{"n_head": 9, "rope_fraction": 0.5, "qk_norm": true, "init_std_qkv": 0.0393}
Each number is 500 + 50 x the weight over the matrix's rms, rounded and kept within 0 to 999. Layers, rows and columns count from 0. Numbers have three digits each.

# layer 3 MLP down (transposed), 768x192, rms 0.0718, rows 702-735, columns 0-95
563521501409530475554465517551495530498542487543597530598462516596539548507352506497511496512466545423545501433463496516421507444464438504470581454491502499451475516510447539482520499500478619502484504494480535535502487500489544574492561469474483467473507457450415553501468438516492488368
507508446497602545550495583472509383496514520459433533499506494564491573595417524468505562451512530561533541466442567521485515492470522475447470508515528480470453423518533530477517540524510560574451470492506453507507442551508505498497491417473504554511555521501362467483579502482454491534
576514527560450549461605533565486526499458464562523566489506518521461437447516482490367489527500446495514494559511449499478570485526409442558463481586536490571475509455492540519541481517571571534407510443514462565535468459488517494544534494491535523514500507492509558513571500493468436535
552529489423538433556517471539497460483469411523448602491425554558501464476509566426434545480506577545479528485533619411531632504519504491498487555540474465521451507440551462572492489537441497512576465550400543420510535569480488524557539463512533516513450530392541425454506515464520448401
564509560546410513444416494543575520505465489486547572540378426525579551478455506397575415497464557505559518562555507539433581449393485420507554467659435536494539504500506452474427493482540423504459492550506501527449590422555429453433468508519624309587424561348528495406465516468560459429
508474540591411509593568608435504544471446462566468440470425512520551507431479509437553523494440508430420583569558621454529467562430530388522474514543494483486428566471485507480388477523565592473468462576490477582504508467512432476389528551477500513568433520429607434496428575509418551553
550551485554491476410441509422494469445446576472493581544526420479512605486402462596502432467448438521512566518390446561542469439517512513532583520481520591554390540557576491525494464491537505461441406537584484460543543632540465473560512442546576428530558457502574564511548538517498483500
549538477489511516441478486579399470462556578509574470495497546527560453554519507524488486536507538502502473488488612504453503453470540519452450528518544477481495474496559446572449542501460490566549535453506408460415454502545489490504498496496526464585447456463471455499482472457492504530
481458486532550504442465465564574605482456462515531568567469626499483500470593460569540597427518511505438511581462514517516483493465483562507462479510461540551414518549505458461537529480437529592438493538523548421521550407450560528493497515624597555530396551513498499518561514575473598453
502580496374487480436552480473501472538530520544413516435468453410490491536434488512470501470569499525564351559450468579536566440566485489544542422519549551535410513578457385407592468554473534558441477575475475513566447497569430514483566593560516486558484480546441482461452442503577494534
556479489530423525440502553529473469501526498548504555565578369490479555539528494530502372531536506458459434374501574408504592478430540472459545557554572544467527518451503439526475524564531527507487576479514452465370488372464486442440415549541486524586551556460524467547503425559463442530
487564535509520497460501488537459620483519450456439542554450518542470519613508542496499580464528602585550539507502484401462485510455568453550558594548508409465515577551623508494522415573543579504469490526523520492515563555561481600454475565472551438493479404479488560416500421541440452433
505518555481615456579471426712474452507559478401485560558501424517503490549492474494485572502510450472565501539532465561502412436583428559586505515466493430396493482489482626464462535419518470652480365497470376552540555481592438464557564482521467616457460595498515611574493370431432510498
534540517467538549515514483450438466507485526465532480529472445434494528475557525488492486537463535508548429495490431496466505518433438444494517486473491442549464361485568580530427463504519598536520495556531511528493529474566466568511553477554520453599469389481457491527468574557502498538
546541458513523486550602479472519537537418483556443562471521542502496497473553488522595518474446479499481552587551457449562441522511554501432580476591457515532534607501601448516465549527513531485495357576488473528473548492537487491546494477444532520457610543498472481463519468570458484509
401386437527516489540499507490465455461539544457438480478564469543424523541452497445485476491456530463496468547436457530422547482522500483425535523448544526576515466424565486477522524508376545532530504500525449495481527450523555528418537480581500572553484536434405549513493465562535481445
503570520547486453396599464508482441476476475544463456531458499522481491492442565447548468437529527454551520546456547455523493488545446456450475470570545516493477486466528458441596501502498492431533521510461495501491460518541464480396519600553467412529465492472627496529564562429377496441
530485472419472563475541419468429505478578530478390497563424463473470555442550502543437500513544483513491508489490468494441545572494493514573507576530567556512470461415382504510457510534459482442578479502582431504513448489560457467518484458552520511526523538487449387495494561447434490533
422466450492517437574502561471544514514534532412552495533529499477547406546481585513544508489438502472560387410462524639482548468475404381536639440503525494534422438474511500500508433635516541506482631460491417470510583460394512492585596488481451420507451444485546570574504460549516455375
583498524465469498456466487556520563532504485594498441489617501458431533453498456488559487441550488513492467470486502491474461524503454464447533470523505489592459504501469539523575541507498461490528489514523499518571474489437461546528450563404475486444408463487599516515329430545621553527
469544499504477539494457511538458510460581508443449539459480446490464479505466500519463525497542535496492531539452598508542514466569521516445485479548543552536479544550401486476494470475516449523468539597484557525386480471550510511468515484517415495380477502514510482490509504485475551609
479423547430472499409435365551484555456564490474563457584447432492382492503455513478584514478426535470456491495532463507472483434504555445530468402409405531465406504474502548472431471463359518579543463556496482602406552511399505559526492482538498480547424472415416508481480503449610501545
458496424523540469537510468454417499604494487460479518507474403563519468475471527509466502547532426498439520536478471465399427492484427506507519559423482560437468447494522448458491467475497434450554521546474522497482480488420528515516500475473456494530548497476422424456560485425494424447
445494518539438547537538453553479544489511514496509480547575497532460499399429514427521544540479461479461479562506473589564533584481631499545514481474529530477485554525497548506499528529392431486504419566565554419514502470460441492564550514528539569476565563582526495587457570462480496537
513495583477508434528456540459412367527539448506412592588489591653467415478567518493531503434487514533496568521409470488565583455500454426541429440359414487490472411487526429514392441503413499438495452588499510523470523513434519554516500427500568551544476367474414511513565512503484534458
440584436492588422496435454459514507502549511532469578497485482455452447418402479563505421520453589487559408441558485530471564542370579465488518547428548506533485563574434532474386419544548523458510519477501511403477534536541585491446530444448575542478492612568500471485500457462523466518
428503498524494528509469458519558413393441506543521412508553477528553528582511422480414570551513532578585515454456503434488500415471496568662506571471396559514558406434459525457364473464494573551524434598509515515480588459597463443396465524427557501530511517475454495464397465522512532469
562401501598571487547584567396496475538553511556491470498494497470534494448513529428487543532470439502423511566489515490424431538528448480519420506501480436543495461435417565476524502421459532446457498495389543539424497460461446521471481519451474517556501547455489479529490475495480506563
471520442480547480487478576448565405493450489546425527450503569625553584555580481501527414476474465548522466426574500498620421564588559391400493557567417461545431446579502540492511502460614551600594556471504438468463485532514463536455481387441549401536468446547554588527494486535425391496
496541473439510514535441415447515489508538526461521423502513538562535507467525514514514513480398482592563547473436482439479508520573499496533574590523458528391474448506546491580472541502589519501437495566512513463581455453413492520609466460513498448480420536510518567412476521496485542360
540491537539447484563540631484603582470433410468577476428543516514521454501560471447588510516606463495378517473477452487465459486499540492531573474432479417439439535516439463474461476498491509534624450533460536578606515443569513535422505519464523532420460486480450489438518515482523493453
435540455471542530531501441533544529492533507501530484479440477510436381515566519511479448518554504494610606507516433532512472575576511550435613448400529519644579540444519467537535483444446499497513549418500431447488522504492513513569571543475517424440588516472443461467473485497424525513
437518524527446526514517420504529432527517515481466558551518509509588381494444529499551546446522490481435529451459542521505474475486452409423535483545530373444484495551522521511496510523562542525497522533489501507592430530554511480427430499560455489554575583460491553538548526488594456424
458457517501469488521470443626476492511515561415454532530508471499452405523541471499540582496450531539536551425494493651506526535474579519578582490536488547529457510503475505533511460551471496475415469495618504517479595367577538506497513547568523491479539506410477482713498459419405516387
# layer 3 MLP up, 768x192, rms 0.0799, rows 703-736, columns 0-95
486512530453508527552599489546596537520553537480504564476490561442522546461527547506438441516502440557459450453447418464530427478537502499450516474439411472549512503473500422503486506484452517466548561481444503502481476419466585564527483528518476517533527540471497530475459533459509464424
513482489448592431549439511515584431533564448488512515496487544514584398469544555508549520448603590468544450506431542513496518540494633469473456475507509495449517581521557509500478515518388476452479579448441567458518527429461439533430508519457546490546502585518511446512458502558518475455
372463551620508496490477576377528570477545491452473461497608473517468408469585463520526548425523490550426530610530452571517500580551508564488569465531472472564539561485513482500431408526503503496416454535444468502505526496542510478538503430514486567488484539552574587546505510549542496470
447452390506439521530527472405472493458525522385550480484464532560457450403393472520458473577533472464466509490531461389514449543576499489580509436473537452442459543424513521567504514590458580483468564413551559449506583517478451483561422546447527504445563536534581425546441488557504513494
530475541506475472479441570445587415554525520437488476529574589449478525440449468510494415584549521471475515445493518505545480461522530540460471390548527545461476541472601596522373517467456485343458480496379554463443507587504486415497483513469523518440459501429567479487492462466493601494
620449506491520434511553553423491432505517508499589463517507512436439518488504495472447642510527491573598454511560455606534453527561586460486450557509384534484539497522446530545505498396418439497522565422493502557532381557533544513495437505489524547424497568500550513541491453486498554540
546481498483536450477542471538475521503491398508463470482564490439534510485452521590480407502513513522477537681541579506464519486439432567505504510489476456476550459573624591527535505453455512503423543490463498480488532584627519547511511460519545511595553485501518581458545559478525462489
501504535605494429508525587463552426490542494515525518487494488422608477524483562555400486531443474468523535469500509531589548630467498660514506447508423583455556442490582524531500449487451446369574476496430419536584413488541449534555536404490473601494429493568562481488497489465507533497
500457485501540465557501601461462504460510483443553583456466552560558553472450520532315556506457541546557581522612547524524554485510556592564496453510454530467541501471481458541515447439525458470516494429481463510572522521442501474486513515413519521523423485444490568423527503447525538496
419472514597533482456442561478510513507487389499504515443594395457416533476522541538543472440584454456436444566532563512484487514614519529425530501563545562483476561363565453559532505420462531521572539451486492521496480511522487436493520549466511554528457556559565500552484478502513475476
614421475499527460533495555486530527455516430471538385436477457568487555497526547545511534592505468525527517499494482476498487461456513480581424477501484567416546498479436573509512444543452569464608601523429547407496557476614424577451474495590489497597444581601525500435486454500589468578
544495552592606488531475523632515620461569339472537527450474488431536452425425575547424545490466470514512395583422443541414471438439528496468537473530505564439509561479536590500387556517424483479512577455505580538453546464531543544604428381549603658453437478573554525470424486482514479503
448454438433470522548517519446510514551534462441463455455546513420469473425534506476426522548426475478450570544460482517503559418509549482468511450536475516428485566442428480528557536535483552486490491479489472492402477493454580542538440425528550554554549549440508488455458558439559569514
513432444494449482495428553446526528502545449472519439537513492496465538510479474522464516458507544481534542564530568482442428489562491585535500445448545486414581546497435575557558389515449461439528508607451489469476558510525549486391468483599442499518518510551691500476499514494472534504
450480625545464463606498605456570528511464491479530612595519520436493478417513461557510460548505389549436529534470480439543381450543447561542541434486437464510442584466547530562522476540551479464504586529479561512491590516540529506489504462532458488439436543486557499548566418507427500479
433475452501453515508497527457478512533508572464525636470487497443530584409511523621445537497573468451500498507442357450519514480473491460507533456537487465576561542520536485549458477534523543565467617482385434497486561543385567555517421519522483501531400493495426552468465570532515383536
507493564503510489624613468501614416524478505473532581409535497562563529459486487494560568559430537508462565499518490456516452459484438505418560415500483451530495500585593474489486521540457515486454507488431610492483400469450534480484460512579489461486526603477514561459436455532470467488
500471535486452463505502592486537570603507436483591608497539511374483482439529479550502426510408527570541550433598520378514396464537524559405457480554482460485460599500543486430577444543459503488430497422494602397455561499498482584529552500505580573507456519476554372387525532445575544435
515541486516542546566503505479521489526504532450488564511555473486553512455377428473467485577440542619529492510545487507511493480505450524463483526378442521527518531480489522560513389390450501474486495453446439490443484418509510513402495553636502492499445450508423493487489576537471470453
442483476533614520500499506534516480570557426482514519519469466446525445484461557580510462506446457555422449499525454451521536564458529440477550573431470540479485501463519481501484486498517488420522535558432446512418552544513527578483468524519555463476517543556546450447542459514606555410
531412519530530493546504579480539420455531423507436430450584443430412516414499471583524515426542448490511444524539398499484417553533454493454529517546577451460497472464425547556561457539474449543549509488526506465440439535429622555475478528448490561506528443539490482543503445486418635455
503461432539479497516606582555534516458533563469533461575512463460469542437574631518490567496488510550546522489552507426548458521497523612476470461554518471482518545493576464502520522558513499572463492503390571500523604452490492523578508506583484440500503562537541511491523445457560509575
574512500509524358515562564489568560526509433411523565542466486503467476423510482532424382461494506514527470477454513473555490540534579496462485483522433552544518524472514425531538454569470450461431606547467573518470566488434497509471504385533500516470443444494488571478480495480480568466
529425403492546535567524561462528564559531484445479505553577465408470490439482483412472487502423488514555442468546476490648478500505504510508363536505599562485427554490520449493575546544430474519524571415530475480505555518508549495548425530449578507494453530558487534459451444453514522431
589449579537418510530581565485408482453517547472569389517468577473500579474516573462500533582545547579529479505472528468562437509566502532524467499421484515442420537434459447565632483484481500533490547478433444451483503568519551540617476475473535568470518460447548446419458516531461601459
560457492487466466566503552519527426497521478474547437455477536495466522450328539524538481515508566557392572449554491423579422444449504480538448429469577421445495551442509471447541564399509538529407595449531485435479482513479481461488489409398490478446428411567479540517501454488543508486
451395419506518522446465552458498422543596508463515506512495538492496507497535462457475393493580402514529605524524498384538546529519504446557465453524463470393482532512520458606490512591542477490497482532520487460529514498434583474490468447458550497459520498498630546509542463548506599457
498443550471522433512492458522515510601541472441511531439500578466428514399462436608520454442514602520516524510466394489634478489572509615497433455484475504450514622480500547519533494546502522529593562458535526361490576460487443511594480477445529540537488611507504537519431513513630512454
514430568586612463455457533544561513425525568458551583514639479462526520529484430540569477553479560527438515495491484487529547575502467452453473474487614512508524526529452564551483505479389515489582494503559441482532526520534448519538465489404521558519369499423490452440419541552524537461
475477518436490514509458575493482495506499580464554467426438479516454485444464650464450455486527484550570481523519544542550572418546413398494490466506465525493435475526495492435602444501468547415453521508616358482470535523456449538446459505474579481597488490482605615568432526475506478465
572465549494509481533541590477528544520548552492524540445549618477497472487546509572530532484483499534410533554464456550488523389576441432560539495380500399496471434499550523478540431544488455457571528478527547514429500485471425518478507489391555531513520456547491542467468544405542557479
534424451495487465510509578497440506461524533503537530423510510587485473497483508484562538610483486507461504446489491591467529501394437493451516508488409501503527499455447580536582516466492494468414577473475471458514536593448468487557446476548474524546438509485497453388484398601474484566
552392448551553472495565483477596383500555484494477433445467438548487576427522527467587422555507458530498434559462491461552508526554437550416397517565448502471480513487538612514468365485519537550558499491539551481496455504560584519490402558561455467535467443571563511475515446504558464511
452440463537500463455526470487490447561557506470482449526485491452413461430487593528434568475451444580481570524550521514477468454518431573476415584592590519445460503536606532467478438594477426395470548469570473424411449513500505412422448517530453538595462544427512488419499519612481524547